{
  "num_hidden_layers": 13,
  "num_key_value_heads": 12,
  "hidden_act": "swiglu",
  "rope_fraction": 1.0,
  "attn_scale": 0.125,
  "bias": "none",
  "tie_word_embeddings": false,
  "init": "trunc",
  "init_std_down": 0.0,
  "learning_rate": 0.00656,
  "lr_head": 0.00543,
  "batch_tokens": [65536, 131072, 196608]
}
Each number is 128 + 24 x the weight over its row's rms, rounded and kept within 0 to 255. Layers, rows and columns count from 0. Numbers have three digits each. The size before them is the row's rms in percent of the matrix's.

# layer 9 attention key, 768x768, rms 0.0522, rows 361-383, columns 256-383
075:099115151161150075116101139140080065095108166127120143109128132109112094091170161166126140130144100188110122139149156152152127115106121122149112121107147129120156168129117137161122111135155102114102086126112122120118134145153103102114086107121084114170120073084127124138108199138114134151117132152151140125137165137119089138100109102075156091154124106137121173135104114128082134137081
083:100144120114128166123127137106121153163127106156135132133101136111083149166138151104103093084158112151129100088109113146115134149123151150105104144164153111133163089085152097146146161120153081133171153127151099166143110080122152127128115131101116153127111137122159104140103141164100122142145139101161092129135137123118104127129134166111090103105130075156126158143126148156160137130148
073:128125132103108113145089094111147104133155147117148140094117121106145131117151090145119140129114127134121119117122124145151131136145142103092113107154166133119125103114100146109084106110137142161141143172162094138151125114151120136127157162115105142106130118156128156171129117148089118084113183148150149176094101098140124097097174122080086112131130127104150101157145148112159155131141
078:128108155158157110144098135124124090101134092136099107104099159157132117078102159136144145108114115120108163109128098119099151109129111140123159148101128132152116158137128138102093164047100107116152148138101121144127093175110147117095132121127109119114121129151108142142104084102134086088128114119144130135167152125105143136136127086140134107149115130115155096086182120164096166095143
087:126135127115110139073130105098145163155128162104150098136119133083098142168145120123147123096119148160126146085158099186107099121093110155142093186152129125126161159106133123122067129150125147149130092131152101131138114080158157125125114152161071158142136147118125132111088190129094107100097126126127080108095109080088113119112132162103133126116182119110131119133144119095110123139158
092:139132094107124118128146131140141110154135137136130114135158162092124153121135097066125122130136147135141110108105108151114136153146080132162158150132145095106176099145121117097126142087111136177185129132135087169124120116134148131109124156111147127133143113123118075132097117129102170117127066129135098100167104106113134065185119129180120147140106141046110114131092134128135132151158
095:117119107117102146133106105138137128085092148140089140133117138125142133130141131110128120104130154134118156114158109146150153123131103129169144117149145106118139130105152138114145108111070137164146123095127096083126177146127203110094150159161097092151134145073144120144111149126113147136149149127123103090107164149104122111118081145124135129107146115140164119102174090134122125128124
106:103133136077158118100143123102095113101130158151161161134158109099135108156164115149148100132158128110112132148128132126105099111086168083134130115106138126150107133138125108166110131123101114105099130146121191104082120128111130116123148109092131149114165170190138132156164133122152146138167147141115155124129127115129158161112132113137149095114120149122102177166128141134138116139104
109:156081107169139152112125127114177148122105129140130104129110124087194152132063116146145150087124146139147145117129142139134106110082106136116103139110168151146138117104120172096137102130095126139118132165125148106098138097118155089118139094136149148139221098124119139106155151131134168080136133139108158142120122121070103145146111140081135122127162114113108176114162166163112124147127
108:097119113084117171141148112143143121124109135102117149129120148108121138163074148116155137170126134083126121138069106121120157131135157148097082171131099179115125086142157094118148102150112114116128096090139107156127137134123094126092139132126143172088124121105115091115098129166132133122099132167153055145117134124112128119145118142144117082096133175133089104072103120115147097062157
111:097127123135129116124132089083142149133103112093101114084099142139138129140106147151135120126092114124132138102126142088096133098109148129133133111145152123134109127143116134131115122153135110154107126123117125127094104162115109105113153124141123154164137169062115138137109154123158143092195123160160157116120116095132122101127136108153170099127157146121183134133093105117116125113157
128:137137112144168131146119088098085153139164117154094159137157127160112100122096119137141136147119142160081152126154088154156088170136173148166152117117113149083162143119138121140138136157139149139172137100129119140129152111130126155178123136116099109105153176088081103154102132104092146140175154103133160164155162092137087134140130128128137156104114078076154134134150128109125134147133
120:120161133147139148137154120153102099154184111151154136078158098121129132146149113119128165183092141120157140131131114114137118120140145106164116110107122125095068081182104128092117103134119138157117141124128131090097124117114100135158146117127187106098124100154124120132092137145137120122071119123115109151132138118101071146083136114156140129149110133138132153098121139131122080125112
116:136139097133136137123132117131140154110118122136131109122143139115121101150138109115088166121148122149140154164131068138129103134142131117169159152129100152138149128101137102125144157147136160132151149088127131135134117144126110147145092128127109139119149133178143110163118152115139136148145127155119152108095109108128143116104125159141156104109107107101148118151163102063141110073099
116:150131136115198107154137143104112126165154128132126129143096193123100123120128136156118104122114125133135131104121133145134105115149117179117150128129133138087127114118147144149116159153138127096133135124163149089146126122106141148104164127174084094106134091149161130099126149133114122141128165124120108146151124151173161087131082180129119113132168112109129111137118109126170129128148
122:131090152143120116149140136078097116089131160163103095113150144163079201102138130179138114113143128118160107138093156142130145169093157155145141144137134179098113093158175127110108098128148093123096108167135129093155155082147111108120149116151157133112114177128096127162134142107151140135102118078119125118174094116113081162091172195099160137119133120128120153135134133115099125137154
122:122146121160132121117087115137180101144130137145131122174114137124158098149096139134090169117123096171126129127150149150118094119131159159165157138168104098166114113079092131095110112132150142150138101140113126120136139157106121090149105106122152137134108176134113118157171170134159168138075125094136123151119107140171133080125110112133152108122111118166116103140092137127135147129120
121:109140087158122098108095095184124132110088114112124117116121126106142134099094119134139087112138167085124115132101125094104137117130090118173139132145148138095119119137153159163182118107157115119172161132127099120126211109113103178151114088129129156114142147149120134136111122118123151130089162124107139118116102136113121118117104126148141113128170108086168146097099163130083163127126
119:098171098091106118158126121144177126132126099153122143135178120127120144173137123121134137177107151108104134081116047093129113138120089120119143132142122135094126148138118138109120192095113135090105135173133135149078083151116124108150114110122152147123148118130128113139156142119116101151169118109159172116095121150132128171079150080114147113116165165146078170138136163125140142125136
120:129138112078091125171160135130092151107115176097137129124151100159111130121147174112109100142094184144117140101125178083155074133106125129117111105110101149124089149162188119112131134109152120141142123138080141164151124109108092113158129132167171146113082104077122132121105149158129122142175110125121127154155110146137119137168119183149132170127130136127188150174089141146153111153169
119:121117141166160161115119098155123108107156088110156174115144140123094135119085112111133093085107131096099142124108109128163167111081135113160156154131151107110123103118154134125128114149150146105104142126139109139095137117168106121133161135162104159126145134116164141129136123096085143142066086110169100072121141133149197133135125123097102120127134091146102111135077180146098127127137
122:136141124106096157146107131091152122080126140097137100103147116142124104151149144158135140122142117116139125140107179118129083105158113153120145150121140134117125149134128116135143111144155113094127141140117134156127121131125145109121134117106102126115141112106117089107123142094143118134115157100108152116098097144144113092081144127093078138108145099123169120094154121127185132094146
123:145119154150135162123111168115159131098135102138148141127133126112150148132152117147108129112128108129136129166081156128110155099159116123144116163100122153131103133108133136138122096155148118121164132133158145111161140082125106150127083122118182142136094112120103123122132141120146085161093103064165176121096117133115157149112150104166100115145102083131159107095136117154109108139135
# layer 9 attention query, 768x768, rms 0.0521, rows 362-383, columns 256-383
077:106124102126102156123140159118136101150141102180138089122111134086166134105118152109147095163103140078138155124121112144116143138127125127135124092140112089130109119147130109138125138095146112121191091133115101120113132130121078149110108135153126152144105152082127131141130086140098142135109118114118168122157100153119119164110151121098131132164151118163126115144171121129181130101053
080:123141155156114154124134131121139104117065111116151144125125146143130126120095120116122168110140126130109165084118142076129121125101154141153136153130131132130116112121099155086162119161093148084120092074121145101150142175180136115141134135136149132154163118117110133092134143125181122101151158134125122149110114146123145153121157174160145133123162142138148148147126099125102102134158
080:150174065059147147148131094114140163132162116079174113164138121117148153145125126176159110114121137102148092148102158126104153133133107129118147155134137090158110140098108101102118145093130095107121059143147161096103103146160148144131133116150107115105126124145124141128103149137141106173083126118092179110131147122170112137142139089107169149178122148117150130143139180105159129151124
084:123163119148165097151127143135125178119156085114112119150136143125164147119103149166101144110103114097171144144134135154102144121092129125134120095124129154144125129159114126139170113079139117103144144133142087098084138132126127172150149118143145128128143110144123083137123143128118082167092163106116133131122141117147149131122118120141108127179123140127165123153139124142100136106105
088:137145154120141096111139132102180122105096133184058105042084092141169103158130138105121140155107132143120170156126077159132112151099139120096113119155120136115116129154157155155096123114136151098142152144124160107165129084121094136090146164129132146180103184085156149141116129136105129119122201113159125131118121162122155115128146101093124112116122118185104098137138081148138110135107
093:110075163114124086116152166101149133133100139162123159130154143151153132100107158119087141139140095116076102104154118152155137129198091189126112118143124167079100135132149115139136118144114142162131143120118120157138114104155105131127144158159117121147127174126136107109135098115119162115103112090139136099134116119132114135132159133150097158110115150137095122098109159122166093131071
096:135130124130160107115115130148109150153119148161162137139106136145128158117141086131174098104165146128160109142137162076155135120186142065143092138120121149118129138160139106157150146090113148143122123112124160148136077084115134095152103148114106095096075123119144129117179104163161117186110132167119156110110109123112112115130097140097134137142151103139105165103118115118146115128129
104:150107145083120126185055103128094110106130164143152125119133136123118130143117117116137156093119110132100111099132129143148079121094146134167139096128140144140147074112129152158101138102157120194115146165119139106102113110122124105163132104120106119165140115136129124133146149105152115126128133118126150096094115137148084124090157164117106095107156146127104119131111107132123109103123
118:129151141096127147159136103090073123141122133106100172143128096103138126151145097132148166118137111140178142151109079124148122151125165136087134144143101144154102073109184097142128128105120162103119103144106066128131132107145150106125123150128110147162136130147105132115167131058155170136118162125190048146125119128135174129085156150143133128133138140073107088112115090166133119115147
115:097117125097129113125158139136152197129106146101130122094117126162150119141131162143101121118114107137113100066158151135158131153139170148095131110127096084116083129123097142132142125140161119152111124145164100149114149124149108184096152103127155141120119096124138145088090128126146147126140082156181143119094093131092132113148119138130183141134154121127153114097088116144144121124086
121:169141109123122115114120098120098118122137121152115111112144170149113118128158118106109131126135100142099134138103106117142104116123122140135107134095149143136121109127087134196155134124135141170165091136159152134115156125117135162167108145111135109122115162117100184144145126110114141133141163131141131189110142116141092112170125108158152087173098100096147159164127109101100125165142
115:121152134137136100144152113112108106166180121141106125108158141182138164154149081111110183165089149109150133144144128115130136095182131131161172131136116167086112074142155142116139127142157131159129123156174179114091095121120072143149130133113153106064143147138108109137170138151152081141143144146107134128126144094131111154133154098127127146126163100159142121104147152124081149122163
116:122117095110138140152153123124097159169149144109122141115123125100110159136140092117104147126150113140124136116138149111157105116115105160162127104152149139126089167095140119130126150162082108118124155158087157123123117151064125141118110147149121123111171111105116106188143138124160167133138135118138133124097107128146159124129129151146144123111133117100140165094124142145136092115093
118:108138137111121073117161119095112111146127101115132124138105126096104110130146112151098109115090117159144142169109128143123106174137150151151158099147142151109101111124109147110143140153138107108116144104122141098097133133152128099062194125116105116104146085138144115092160123094173146140078142099152112144161140139137115084078120143127065117125132134131103136102125089108151123149094
121:110133125122181159133135161126134075098100116187116083133174117149147159160126118164130120111127154147171156126140153131120121131097076179113131129140105137066119115101106140142060127164115093109125121151160123098153121135143152122108116162165126163173092134129123133190134152103145137130089074183129152104151165090118104138115113158148153159095132113123113108116109115148149169142151
120:113128119129121139125087120109142097115124121092087131172123137112132164109100126146125169092134106142137113122172116102048098117164144129178122125103114106110136104116119155143128111126137090114138150147128116115111130131084130148108102109132112132126111128167150087177133144102128176141123146103101131152146131122130168132136088121125167145173110146095143136115143151136111127155108
119:096090112112127065128116117137139184118108093101129122107133136093102191118129161114150106103117099085150126166148128138106101126111114098143141152094094091097126103143179089133136108094123123171139138146128132083132132181161151137200162110127188127114120141108138134138096132111139117139090086093102135129127140108133093106125152119099117112117136144100118140135115092096121178134149
124:111162113128131103159121116147127100115113098146130124139179126133101160117161145121135137121131099124111106097100153143103099170115104113122124168072145122132116151130145108106128144133126099063142157158131098167096110164140149147129096152087147127121108160133161131082136128118141122164128087129141128142108140142107141138122134113152138146119169146142107131100157146131163106105095
118:088135115104084136147136118107109181136125113147143138132127142146093128146141129124120146095154137124130115137125150100165138136159136136124123126111137145144162138118181097110119108137130108138123117145073131156131110144122129133139157089147176123119076145111109121123095151122170111131129119060133109130140137141142133173152105172134115143123089148119175100101131128098150098130139
117:122102204101104112168151128155105109080134141072106121138108125139138137126143144162147100081154145129128148103139149111143123080088169123122118157172104099115132110111201157091117111097119141133170144144082138104103130090184129113129113148181171170123102144160154132155121136107083138125108143103169114087182115136104178120138099140127149133147138104139141141139057148134136120139131
120:142149117089117155142103123128119111081149177103110093108137112131112103166134184066153142169111099140152121173139114153165101185122146100127090100114136143152135136111145138143111133139105144117108117148138064168082118142142128133098133103129087130149139114146096137175122111125145139153097147124121156146139096123125135080131160155134119192122125126096153095116128135100147140133104
123:157114119124127133165127160116128130126088137123128118135130164113107100131136167130140153116120158121147129153068130120135135067115112136143138112119117127128122176112126151136100128161122163140138096109147124092135117120138115129105106120115119106120093163132161146115124134139157113128128147138112137170105111152140122122122134140132088142114125095165154143096152139211090126115086
# layer 9 attention value, 768x768, rms 0.0881, rows 320-351, columns 256-383
105:140125120106141164128093137136136095146153108123133123109163123117103137104153113141140128176097129140078129095103120088104139118132144149133163122143160078134158131155131142111097152142140135083129113166137104103171157141146098084119141120104120105110127153109170116138117127089139151110141116104157115154136140114141151159120158086088133142099131169163110125137115142099097154154135
103:149180127188127131115133144133119113097162119157134096137113120110149148041132055163126114163072112109125138133096142151114156128121082107148146150148069139116128104116134136103105158124149102089153070172129163108113116097133123105107153096161155143122157151107100131112097149114149137057130110111177128157141139124121085153131131101145138164123140128161122135137185123122127130095085
103:131143142136138118110143121162104096100101153139137153124127171087088142106113090160155131149108136131182144100152149117136142094104135149123112125133146136165146102141153115098164125138129130109140131124151128135119113151120135105165140151141102138135130154150125118126128143132171090147127093102115122159163139161149081181140092148115115120109097115105168123138107081125115166139106
104:124135156112136131109145159114093127167117140167120133156110140117113132149127161149082112109146156141146149144114104060154115146114111107075129125137170080140119079151134189142156156117112144082140133142135124143128097125130130144102180121135140136141169110120131154132162110119117105147141177125118107106138097136142122124118124125181090130104113097127165141084128117066190136118134
103:167096115111119149188176086155110128082132145162118131114146125161130092142155128182145127091043130131163093122123128143099149130158120160133154126140169134118134153136101137150124124085112120116142102088112107128092117131141145133120111096114157126139114155100149096121111082140140126181091142139087128118148137162121171147104089128115116140132120142135098152130097117160155126149171
105:112120088118117121113152148121121136114088111166107100163123133160117151150125132119138093128132107124140114200110130113118128141147112073143095107132094123113124155120114138159135098161124137120118154098129132148148137148167095157129141132143158114166125110117111148116135119156165137137127119156143157138146121132136146113109130066119155147159095147136138127121168179085116168153146
109:129110092119120107082125164067115147149125109114121136110130128177122123155123093101107097108119122134127155119160126142104089133136112141132109122106079112141169128133142136112137131123138112112135106117124123088176107125127122112141147129148076090096101127139138154116158141097150074126113121098098109107107119112122109148184173071132122143066130102125134105128131110078127122139123
106:112136161112110142140117106158115158098170107076108131144137144149139125118130149160099147106105142083147104145133141123146112133107125118150130129090089130135163142110109143115132113143085115129133075122156099105092162104139179162149118140098130134101087126144156147115121071146141081104141117143136133104150109141129096061135136132154149155114161146119151130124135128108123103099111
105:117124147117141110128152151094134111115129128148104131118152145172102156142138141127137079135148117104095118094159126153113150161120139080127110116108134121074111177149139157106121087161139130162147091117104112123128153155138131127135128068111170126151119150081125118079092080103107152088110145099154131119132078140093141076090115107155148105137127120119170137134156149110116105102141
108:104144139160124110169112186151131083165149172104135128089157135099108147089103161099158118142118081140133115139109121150098113130085121089146169103139136141100105110113117104120149160091086113110153099115080127120118147157111163145135144168177155145131142143119135141131151148157121159186120104108154118155110146069140117156116101148125143171134124163108132123112108106115139158128085
102:159138085131137121108171150075157134129165110090108128125111147125120113099124108128169132190167115088124127139138102132135100128147088088123139132086112157128096146113100095121118169148097192112148115152139192160112105137129106126101111119146157167125138148152149137117149161124140143148127128136135145134133138136084108136146151140136142127098080118101104189095164157154131107178135
105:142137101124122160107107144138193143153140137079139141117080118156098120154137142106132139126100175150117130122127157096163126110113113110128149132124128079122092147143185135122146134114071124119135115144140100117138105128150158127108128088093089135105109108112118130103144122112137117137126108144110148162147169144093136148154089141179100119112121141132163088117158092155110130087114
106:090146136104147115119106148179145169109086134156143144147111153094101167129106122135132124108205102127169120141110105127128081101137121175126131132134103144117117146146121158121141111124082150176104152102158097060143143145135143115138171150114165180104140117126123118113155138128109131099147145160107180155140122103099137145144134084088141159104118153104088145146083103161200091166131
105:141130147105157136168135157141106164141199176104125124141132136151108146084153109140164137157133164141147132107166125146110093137138118112159134121158128165163158125131133161137151129084127064149116135144201136127103065158121152130118145151149101119108113136153166144144152140112114161127152183123109138099127116180148135140122103130124089137155145125140122117145124174112151103120127
107:090174074099134166114163116120133132148130134122183137134145098150106098118107136121130119154134071152157176157131095138092142138097147127087175135124126102122173080121097154099115114107171116135073128099117119149123123161122155145133125111113111124131115120096150146112162118160118114138139121118126112102125104160094111174109166129134132133144120107103123097131134107143141136132143
106:137176157127145133094122162145107138146128137148142097168165120117155151151127128081094132113124151131138107156132155124124132098071114137168108176118140165131180142144123104090161117152173123152145086108142119145143135109153167103143116160177123127126126136119078090128123136120134128120141143146137122159093121138097081120089132111156138121123114116096142140126118133153090167174129
103:117134154147161153095161141144105123158161158115129140120126125098129108138108124127135112166135141165089134152175121105064145114118110122126138111103068118149157153091163126129078131138152185165149148150117126103136133118142151154195144169096128121155129127128159148131044116088149120141112139149122161137106109111143165143127150093112150105159123134154128111112104139140117117134083
106:120120132105127155125135122122130140149123125172106141139165154139156152144119120106138107151132110120087112127092117153143154099131127156128122097144116147144156146135100127147113139145113130140136148118144092149115157126133145077139088092132142119154166142141108143102147128142130160119147114105151121143079143148138051127116096167141166132117098146100115106120100154160152092129116
105:109106147155129152130106118147126111107109098104143159138160149095100099169139098124142177142133120162143133107159128151108119174116089088141138133148152170113155131142154115158129110107138126166106145142095127095112131113128152113154148121124116123112137127119142140131086159108130124148163115102171115157121117131132083111113156159168104135103080112128131109092078121147134164138099
107:139121127117121115142131145119160155152107111123122115103142126157121144138171124138131138166114116101047099151143108160084131098102141150191141126162120102126124123079127152160131120114132103133128146091129156131145139080099134122112114132138125144153125155135114151156130122121121114172111129146162145109094125089095121105103099154086143162154141151074153113109093185104148132163121
103:135140139141116072138098092095155154099118122152120148132203158125096155153134148153146121115139127156160125128184118145099115122133123131140116111147106143146116122137145122156124121129087123161093150153125113126156167139161145140113150141151125105110144107112167150105133145082131118120125144134115117168186109157157128101180151118107152134122135146145123117138105120105121156111160
105:107192137133153139100170066102162130119148130147120105136087139114170123120176126085159114114096132112134133087120133128094108139120133106130102143085158149151139164128136074132161153151165108126136134107093125102153153123094104118097131142142123118153137149106076114109129138096104120149128137069161116127127088129155122146150158166160159103132120133110187133112147115110129121127097
105:120167121107131124131102153114105147151091124115134170148156166157138133155163119115146120141155100142157126136145106113137099074150127135129163136126153157167107166119118128107124103139140120135117171151157117130120133122147149113145122147134089132139134108128145137145116134136113112069097137117123148075112118151109142149142124160131107113102113148130140143089174136118116120106153
106:119129126129145119131110112147155047136091102153103088133127149112155122174117134145163101118195109078126121118112144163155136148121173116136124083121115130121105107131129136156120156156185064120143160113155130068145122136115113157111086174120136135146128138161103121123119134103151100121124160151095118142085134176133177119107122101103132163136098160175110156101130087121147111064104
102:117144112146162157173110154141065086105119163096122090127120103138120108174117114131131092122186117125140087104148160108149112089125154124174100110156143160111108130102107104101106119127103146132094166089137140154131108109109093099171139139132181109153079125155115094074135094109157135152138164090137126092134112122110077158095136141115125160144129133101149139116137153115140131129091
105:133091124096109106101114123193138128143091131117131136095141144138146138118127126152126106106101110101091125135134174141164103128154126145131146090142119159130126139146136140157099111128126149131148122151130151137133169145134133114119166123133159119154138097167130093111136151166117119120141121116098106125141064132150088103152119144140135112130144112144095106164113156163106115135088
107:146144097130128132108117126113093128115124125128124108116148088112155142172143131139116142117110160092134117143110086149117125098104100082156117123144118087095106119133141136112097158103122149124100080117129091096080158110117084119098132149126117098166079083119102115107129102156097107110146124153127159143133084113131159116097185143127145113139109111141096109149099129138098117124138
106:123152119105144138120124118105102164125112130163153124157160137119119108139122129120159124160129150188123091160153121145169129196130111137137131120134126150103132092063151137068163132166134152147100170092132115128140201104101128172151179154132134113096115161131140159133126162151148150123134081121106118102102118121108174146157189127140109125133092089170140088121123158177133128118094
106:108136125060158121121108141149132127110146123119128110130113144101115109137099104127134122073115157115120107114101136131142143134170163189101159147135129172119129109168122090154143148139123158149134121123162105118136109132158158135134117142116140100114125126090120191153134162110132090153168104174132099128136173090120089128169151137089127090160093100171138124100123142156139145123141
106:089123106156124104119101125131066158127148113112132137172151119129123112159109097129159138106124081107105119134112108121114076146110116136117134100159140095112147135169115140126140141154129139122175122104093116149123112119141148125150098109116127123141124133128107158091085125143160103117121159155133141088112125124135149175155114116154108167094153162092079099096117108094115101113107
104:092105122167140126072168130169090117082146120129110121121159154155107136112138158125140151078101135137139129114133118097111113096173125115119121131145139083141140144128114161140133138138149106160144155161151120158105110146120142166085148130127139132159131131114134117134144091129101144204134142151135144105116137139143116102112167125145151143144119093116140120143069103154122133167178
106:167108092094142105095165159119132133103135126165126141075149143115134135134118124144137087121128101075128132136150187126155131084116150135124114110141172145150126165122125099136120102109144113149135150134135118124136132144144122115128160108089149117180170125134130154142125082114166139128104141153099118141140124207152174140119105172094122113072115132193122127130128148156097129107174
# layer 9 attention output (transposed), 768x768, rms 0.0797, rows 320-351, columns 256-383
106:141146167151127099164119108157152138122069154131117126141090113129133131117137106090133167113111129151115093125104164087132107147152127177129098114171143138128124118139158103145160123109130102156091135117115121106155126073108130149103154128087110149155140141142129118101152134116118166112094084147134127105087137121152065093130134136149121144117128122088121146126151162164130139170137
105:158092174151099112138123123121111146137159095130091079143122162108145132130123113139128122134145113153125092156106114108139146092124134135100109096131127117139142149138110118128134130092122121171124116140076128163118151110139144128125094160144164156104156153132170139136117136144123142120137123157097124118148128061121158117133125150121114115144107126134119096134125185106117161127137
102:120113124100128112140102127118107121093123120140081132148119134161120124148094138107122124111134099151130136088106126107179135067137156135139155153151147153114103106177100166112099158094118085157111155128107121128173116099072141126125106113106164135135140100088107151123110102088137108148113183123113103123106140099125090140126112144109103093119121142151088143093127151132135087138149
104:148135163152122138128118081113130137168117141155156163131127110132127099185144102099120133141126118078104128104142161113172092144122144123128120130105136128125129135115152094172128142129142109176128122140163098150112109105098074124096063172113111111111131174124136094161127121140096183135128118148117112084132112120109112105202089132130110110126144160092099121129134154137124117136156
104:167135120166117127106097128113111122153103141107138146184131102095104126143130182087141189126168136167145124078124147129124139096146116132079142107133085069132075112122104136112145127146133153081135154154132144145168125140111121146096150114173131088120155109177139157129123133171101097076130125141122111146103128132145099135150120128167163150136137128143099122094113127129146119118113
106:118118148106114106140053120149103130154146129135126129155123152092154084138120147134173099124140120144135084092135114136119152159130176162126105129138112159121117168115139137118161089107115114129134128137112105115117119123089132161130120108070104160181161154134135122100119159103078114159136128099139165091177125119123121095096081140120138110089155106132104110079136134152145109122145
109:156090095118128118143102181090118121131123179122140123140147161117179122158119140129167117109106115148113126142147107112124098103096143115125109125167098153129135113144108108134135154149106145159080123126090077156100113138168145127132126139159143097092136134117130106169114112154133124106122090124122172119083133127132131101091115144132128093165150112112156126180147120108068117154154
107:108151108129139126113092143107124159141100142116126152129133141153163094111090122122122137117112109116139145149091125130143151134171101111139108126148138144129162144130139108151144081125087166146128133131069112110109162171115120155132132172126147194149098097108151147132141137146120110116144135118136143094133095104087105105124137087133142123139129117082108159122113131148131128150155
103:138116147143125156134116114085136129157122162106154122120148147092108127108099137054153138094114129151129126160097140130093085126169118133163139158116137110149127124116126127098150125153137116133109134106130091101131108156145125164136151145134100119129137148146112077122084097109123135177121134162162096102140137143138124118156164167134137158113160127114129142123132121179165126098082
107:194120119207099120133093144093144119115086099121112091148189156113149138163149108152115121161119140095117138130133132169173142120162103133140083128154088125120121103115108116115084093116101112126171153109162090097140130116158140121138124151103119118174136106164158118124143105113145105116172144164115143100142142152117137156144152173114124094134168154149110164138130126133115091141117
104:176139141158121157108054118105111135139165109130133136092169091155115093140110134118121117124154124149168119141122121120118128161162131186090102101111142109136155107092158177129172129147094075134142115150163123127103125126125099097161164119100115137099142112119135086122157152102141117126163094089130079143109117112163194148075129125145159085118171166131147101116111098148098145133118
105:144156172133126137133120140106136109129085101134182157135131165095104121102118083114130115142148121131114129081166145128154149120118139155123108158125120171126210117157147185127103152103136123119151149088129106142119100108107105113107101149126107095151121142143123129143161137173126120107139182113157059167151102107131113146125103103132143148149117132161109115127118148148113086145130
105:128136088158157111166106085115113098192130112106093102133106122175132112171158163138111159107119119108118091113136133115132163128142141081101126118133151152115126147155105155119131180078102100123124115152140136139162121108094113168107132089124118169125125089121124150145170136108098159168143177119166105083145138132120127147157141142102154138148125119148152117135136124143123117113089
104:097094127104115121128112125127155144122134146132147131133197133106130110141106061088077090122157098115129128079150131151135134124068126129116130157118120098122110146103104146148129105157145135071154122143162168111151116131144138171132130128109117111160143133129126106166140107071117114145097136134114159148130125154116144152082179134113143112119113090059087081144106111154110138137118
107:159119108129104118139101154128104106068137172139104122124088099104096138161184170112145154145162132121118090137135155130168135131131100098091068120148124144145155110139127090140122119126118169124117138131112139118097168079103162086159084157114167124132143156119139135102117151117133146125135109128137099110120165153137164161147127104097153105139136126102108168124098117134118127188134
107:178121145149149138152153133156136140141078152169149106148144104128154143108118108165168141120187109089113155118130107152152122127183161096110111122105138125123109137125120133180089131149139097139117113175138075085161107125094100141117125109145152160121137097133193086110098135126127112095135113096150107153110120106080119131110157114139109123162151131122088144147102117165117099169125
104:116166105121119104131116129134115131096086120160128092143123154141106122114148155112134138107104115121100127082118141155102150140175125178090150153124108122148118119118136130119125139108137096172133147104178047173146120169129133127127105145133135153117113111137128140068141125084186073096092123141152125117123176154121083080117129183149106097132161120139107145122112138135141137173125
106:115162088157129132102123159114150124145125145130091114134087165160150107121143103127166098126135120113134161144115125149107135146119107130139092076148148124132125100134153158066124136132109155080115185136164132127102117122113182112161126086164079126114117136155130121129160149142128129131102095145150130151092175119114120121102131107133132096141123124124108144136135155156107093158139
106:125112131135124156152131146123119102180100177164086099100094108137153195118117136111162103144113143098103120089127094154172123119130135102111170186114110117144092113155163157063098125138102147138113138128137099124138087150099145137171165159140128163155136125140154144164167084101097144146118113141127075132130151147129171130051152137130179123149168165114134122134149119148131120117136
107:097150146109120134150086097145116100112145129121156141114119197126144175147136164157154107142142146091101129163158150151105138118086112156090075116126079166162145149104139108094112142138121136123167107131124106077115151135113106134133092113148132156118116103111139115149137144132135072153110131139142142126141172108129136145127149094118140141171135121153103127163150137146126120097117
102:103126081116123116146164085143138103150113115096072174143117123138129094098099137141108127128135105106145162139141158129117112108139169119135107128142108094122162188156127112096131133151151142156140105138129126143127161105116125154105110088160133077129111133140114111150135124143138166114152095133129118134087110123079105159098117141097091158150097078138119136122105123143128119160160
107:171126104166116105117148117148134131119135177093123200152092085132122149151121144167132145106100148147133120139093116136122084135101151115116109126148104115118123112145109176103127075109156078104134121139142134122066122182120155164164087139138141121103097144156155135123110148131111088115120148125066124168127163104128148157167117109135141127143140147112114141117142102116146125118146
106:104135137132111128111148160155174129102135173134150112163121133156107126135149138131088150130137155120106120111116191166156141164137185158080112117161102135119114123140128158144120128137121118109111146111141107120146135135139111093087131106139114130118144102147143086084121120110133100170130147178174094116146117120158086125127101120105153129131115122094117123171103130119077121139157
106:112147110074131166123105095099113150095116055124156153122128126163133164106117159135068121088122132160099153166161104101139108123109105132125139114137137106111169137161126090166105120095122155119117125106111138122127141129130143146105140177083163119165137103108103124150103103128158132116123106115126100132126135124174089133145144109136082159132141119146113113086106150122143126167128
103:152139167103175134127090141134189119147123104149101155144139093125148157116105118186112127190126170130111148136142124150137132141134097042165142142111111136126151115153164169149110125121094098140149158079149128100138143148188124111128141161161082095125133122117110139132116173088111112151117119112172148126134130127156172100132089100117112119137123097124125133119072087124106093150119
105:167131130137151165149111109153127101100111097106148132117087141098117131156153116121147129155124124120127124087123131160110120123111105099119074143115150111134149162114150129120137119112156084141089124103135150182165093158148171176146142106113120142143167117113128128137143082129107145127125150159154147155087133077157103160161120141123115152106135143124122134120140151115116128136079
106:100124172126126136141142137117174162146126125114161160151113135126121145116074153158125125109142091125092139099089156130161117129122136218153117113164142096139138112115135135154135095122131116155107128102108139129141136098142136159147105135165197113160140154163182186122132156088099160151152115130133168115134141172132123142182147099148140130131071122151180158112114128129108149088123
106:152150124100108138123133110163164143128109137133116128131101095169145123117172096158115083112137096099116109097110103114149144144184130132145154145128101151115125156126161113109119130112129132155133095151130145108122129107148133108151122156143162130171130090117155127126138118106136104095183139135118081057141166107138122142104104174151095150079122116124120144129161144106098100084155
108:103162146105113138113137159115111138165132091087143117130156128120162196147119147101129132137100104110102134150121074138121146143164134137144156088111138117116167113116101161110139132086163129146121120136144130106121133150115152097129116093131127154147175129128106148117127106129118142109118110138135132133157074153138144123097148137161134130088130160097117089072117098087104159141147
109:124133139116165109114109181096133150111147153132112125174141196107123103166129133116141105155145139141127120126154157126139145112136101125129113149134164093151160156078157081128121152147162102140147119134108116153124171128106141109118164108129115138060103131123153118133104111111148099163123093130100114149154159139165111114130080134091113104193087111126129118136139118150098130128092
103:114170145105117153166145103112125101157108112134095103094103137087117157126114110150105103090121148184114135155114145129095132108113130144098104132138115101075170128130173085066100114133153119134122121112155131096108072100103142152146093152119121140095121144114097142145073105099128117133074145162154104149155132179105129154129106150101153110086150146127117121105161141145121144162139
107:123111114153121101121117138088159127170095141151188115115095075104155113110145165161119139115096168114102137139140162131114134113113112181125123135151102084114128133136130117148130137124134141139120113129120113068175129128134143110110110143147107109099126088158124142115132085183082129125127150121101117081129102128094107111125134138126148131111132135130154142144138117193123105114123